From a checkpoint of a small transformer trained on Wikipedia.
Architecture: rotary positions, no biases in attention or MLP, an embedding shortcut, skips across layers.
Each number is 128 + 24 x the weight over the matrix's rms, rounded and kept within 0 to 255. Layers, rows and columns count from 0.

# layer 7 attention key, 64x64, rms 0.305, rows 0-20, columns 0-63
[[136 153 116 125 121 142 129 123 140 149 126 121 122 125 120 105 140 146 154 120 123 117 137 136 155  98 134 123 110 146 132 131 139 129 147 136 126 127 126 138 119 111 135 131 134 143 122 110 158 101 131 111 113 121 123 120 114 125 145 134 108 130 121 134]
 [143 119 163 124 134 119 148 159 134 140 142 108 116 164 122 133 136 159 137 122 132 107 169 133 109 112 116 145 118 133 125 102 121 124 111 119 109 120 146 144 122 121 143 128 145 137 125 114 119 121 153 165 100 146 122 146 134 141 142 118 140 153 143 140]
 [154 132 148 133 134 106 136 163  99 134 136  95 141 166 137 142 107 160 175 135 140 127 170  78 129 108 111 133 121 135 118 100 108 120 110  92 101 111 163 126 135 153 126 104 126 127 116 111 134 127 144 161 113 144 148 133 122 135 135 126 150 159 143 126]
 [ 99 166 141 115 144 124  96 125 141 118 140 154 134 132 141  92 140  78  89 139  88 162 113 154 134 174 124 130 134 102 155 184 121 137 158 169 152 149 113 164 137  95 117 111 163 130 111 126 133 130  92 111  88  87 128 142 130 156 132 126 135 100 128 129]
 [125 165 159 119 162 123 110 113 137 132 149 148 141 150 149 109 130  97 106 143  96 164 132 138 119 146 138 131 124  99 108 131 137 145 137 163 152 167 132 186 141 118  89 115 166 113 122 151 137 155  74 106  96  69 108 125 119 162 121 121 121 116 140 140]
 [ 99 149 169  96 150 108 126 123 133  94 156 130 168 113 137 119 132  93 129 104  85 150 121  99 135 134 135 106 145 128  80  79 167 142  92 144 176 169 112 167 160 172  91  83 178 151 155 163 132 160  80 105 111 103  86 145 143 130 120 137 109 120 151 126]
 [108 114 164 122 113 123 140 116 176 120 134 131 149 124 152 158 132 123 115  84  93 119 117 113 146 148 121 122 141 150 114 118 126 141 116 133 135 165 127 151 142 149 108 111 127 125 114 153 147 135 111 118 134 145 122 148 130 129 155 150  66 107 126 120]
 [113 125 150 121 129 107 170 132 139 118 146 114 140  92 164 131 102 106 149  88 139  99 149 148 112 138 109 125 130 143 120  84 164 161  95 112 121 126 156 130 127 144  87  88 151 112 140 132 109 143 111 125 149 161 151 147 147 115 141  94 108 109 155 141]
 [135 134 124 105 102 126 156 156 123 121 131 142  89 120 109 115 140 143  95 119 134 121 139 143 139  88 116 131 132 105 147 117 165 130 144 131  92 122  99 140 153 111 124 137 126 151 115 117 136 128 123 106 132 139 140 142  96 102 145 119 101 148 140 131]
 [125 116 124 149 104 143 131 107 142 115 109 122 113 110 114 123 126 108 106 139 111 115  94 178 122 111 110 133 116 122 117 140 180 156 118 111 114 117 105  97 147 140 151 171 129 134 109 153 141 118 109 103 114 120 132 104 120 133 138  86 127 116 125 144]
 [142 136 156 167 115 117 134 120 103 130 110 123 112 108 102 123 126 150 123 141 150 101 143 141 121 107 124 127 126 135 120 132 147 131 136  86 111 121 123 105 145 140 131 138 130 137 110 121 127 136 127 127 145 148 121 105 130 122 151 105 139 109 140 124]
 [123 102 127  87 140 102 123 135 160 113 118 132 158 106 138 139 120 120 114  84  99 125  94 123 134 141 148 122 131 117 121 110 136 134 112 129 157 130 121 152 134 121 109 110 154  90 142 163 140 120 108 136 154 112 124 138 136 140 120 113 116 115 126 153]
 [108 129 129  94 154 111 138 145 148 112 136 129 156 104 120 124 139  91 133 100 115 136 107 125 138 151 145 116 124 100 103 133 128 126 113 142 142 137 140 155 147 126 118  85 153 128 113 162 156 124  84 115 126 104 106 140 150 144 136 116 123 120 133 140]
 [135 122 147 162 122 148 164 162  97 118 160 132  99 143 147 147 127 128 140 115 166  66 192 125 133  84 128 128 108 180 138  63 187 150 114 109  93 136 147  83  93 164 113 146  62  89 139 108 116 141 171 151 183 175 132 132 133  93 118 120 104 152 151 156]
 [163  99 145 123 144 118 115 118 124 106 170  93 146  86 175 117 142  92 157 120 143  94 137 119 105 147 125 120 146 164 131 103 157 142  66 117 128 143 131  98 145 216  98 129  94 126 146 126 125 195 161 126 136 129 146 127 125 133 136 153  88 118 115 163]
 [137  72 125 131 115 146 135 159 117 106  83 107 103 113 160 135 116 128 130 109 177 105  86 147 131 135 124 155 136 100 155 137 110 161 116 129 135 130  91 118 132 127 173 156 113  89 116 121 103 114 168 122 138 110 139 104 160  77 111 108 132 111 146 152]
 [137 130 143 164 144 125 112 126 121 156 104 117 136 131 103  64 125 132 149 119 144 160  94 131 143 146 130 131 136  87 122 130 143 117 160 179 138 105 128 126 179 107 128 114 140 154 134  89 141 120 134 149  79 123  96 127 139 132 103 131 160 107 117  82]
 [112 144 122 127 122 164 101 116 145 148 113 153 120 138 106 148 140 125 126 149 140 119  99 105 137 143 152 120 128 119 132 190  90 121 179 146 115 117 118 113 109  77 156 168  84 153 117 104 147  92 158 122 133 141 130 133 110 157 115 161 113 153  98 122]
 [139 175 163 151 120 191 159 148 148 165 156 155 130 167 120 118 159 124 128 144 120 130 105 141 114 148 121 138 130 118 156 124 142 100 106 137  95 126 149 103 133 107 130 130 112 183 143  92 162 160 131 130  99 106 113 131  75 119 106 128 129 135 120 135]
 [129 161 163 163 135 151 103  76 121 131 132  94 180 133 147 124 102 151 156 101  76 161 128 101 108 119 105 126 136 126  96 115 141 134 107 133 159 128 139  90 153 137  90 132  95 109 138  94 117 175 117 119 104 111 133 138  74 151 151 186  97 106 160 100]
 [145 146 175 175 130 165 131 163 140 151 119 119 124 112 109 113 151 155 153 133 168 190 130 141 121 112 128 122 199  64  85  65 192 191 114 149 158 111 107 104 169 111 124 127 159 173 131 110 114 170 121 119 153  97 113 159 124 113 124 147 174 157 179 110]]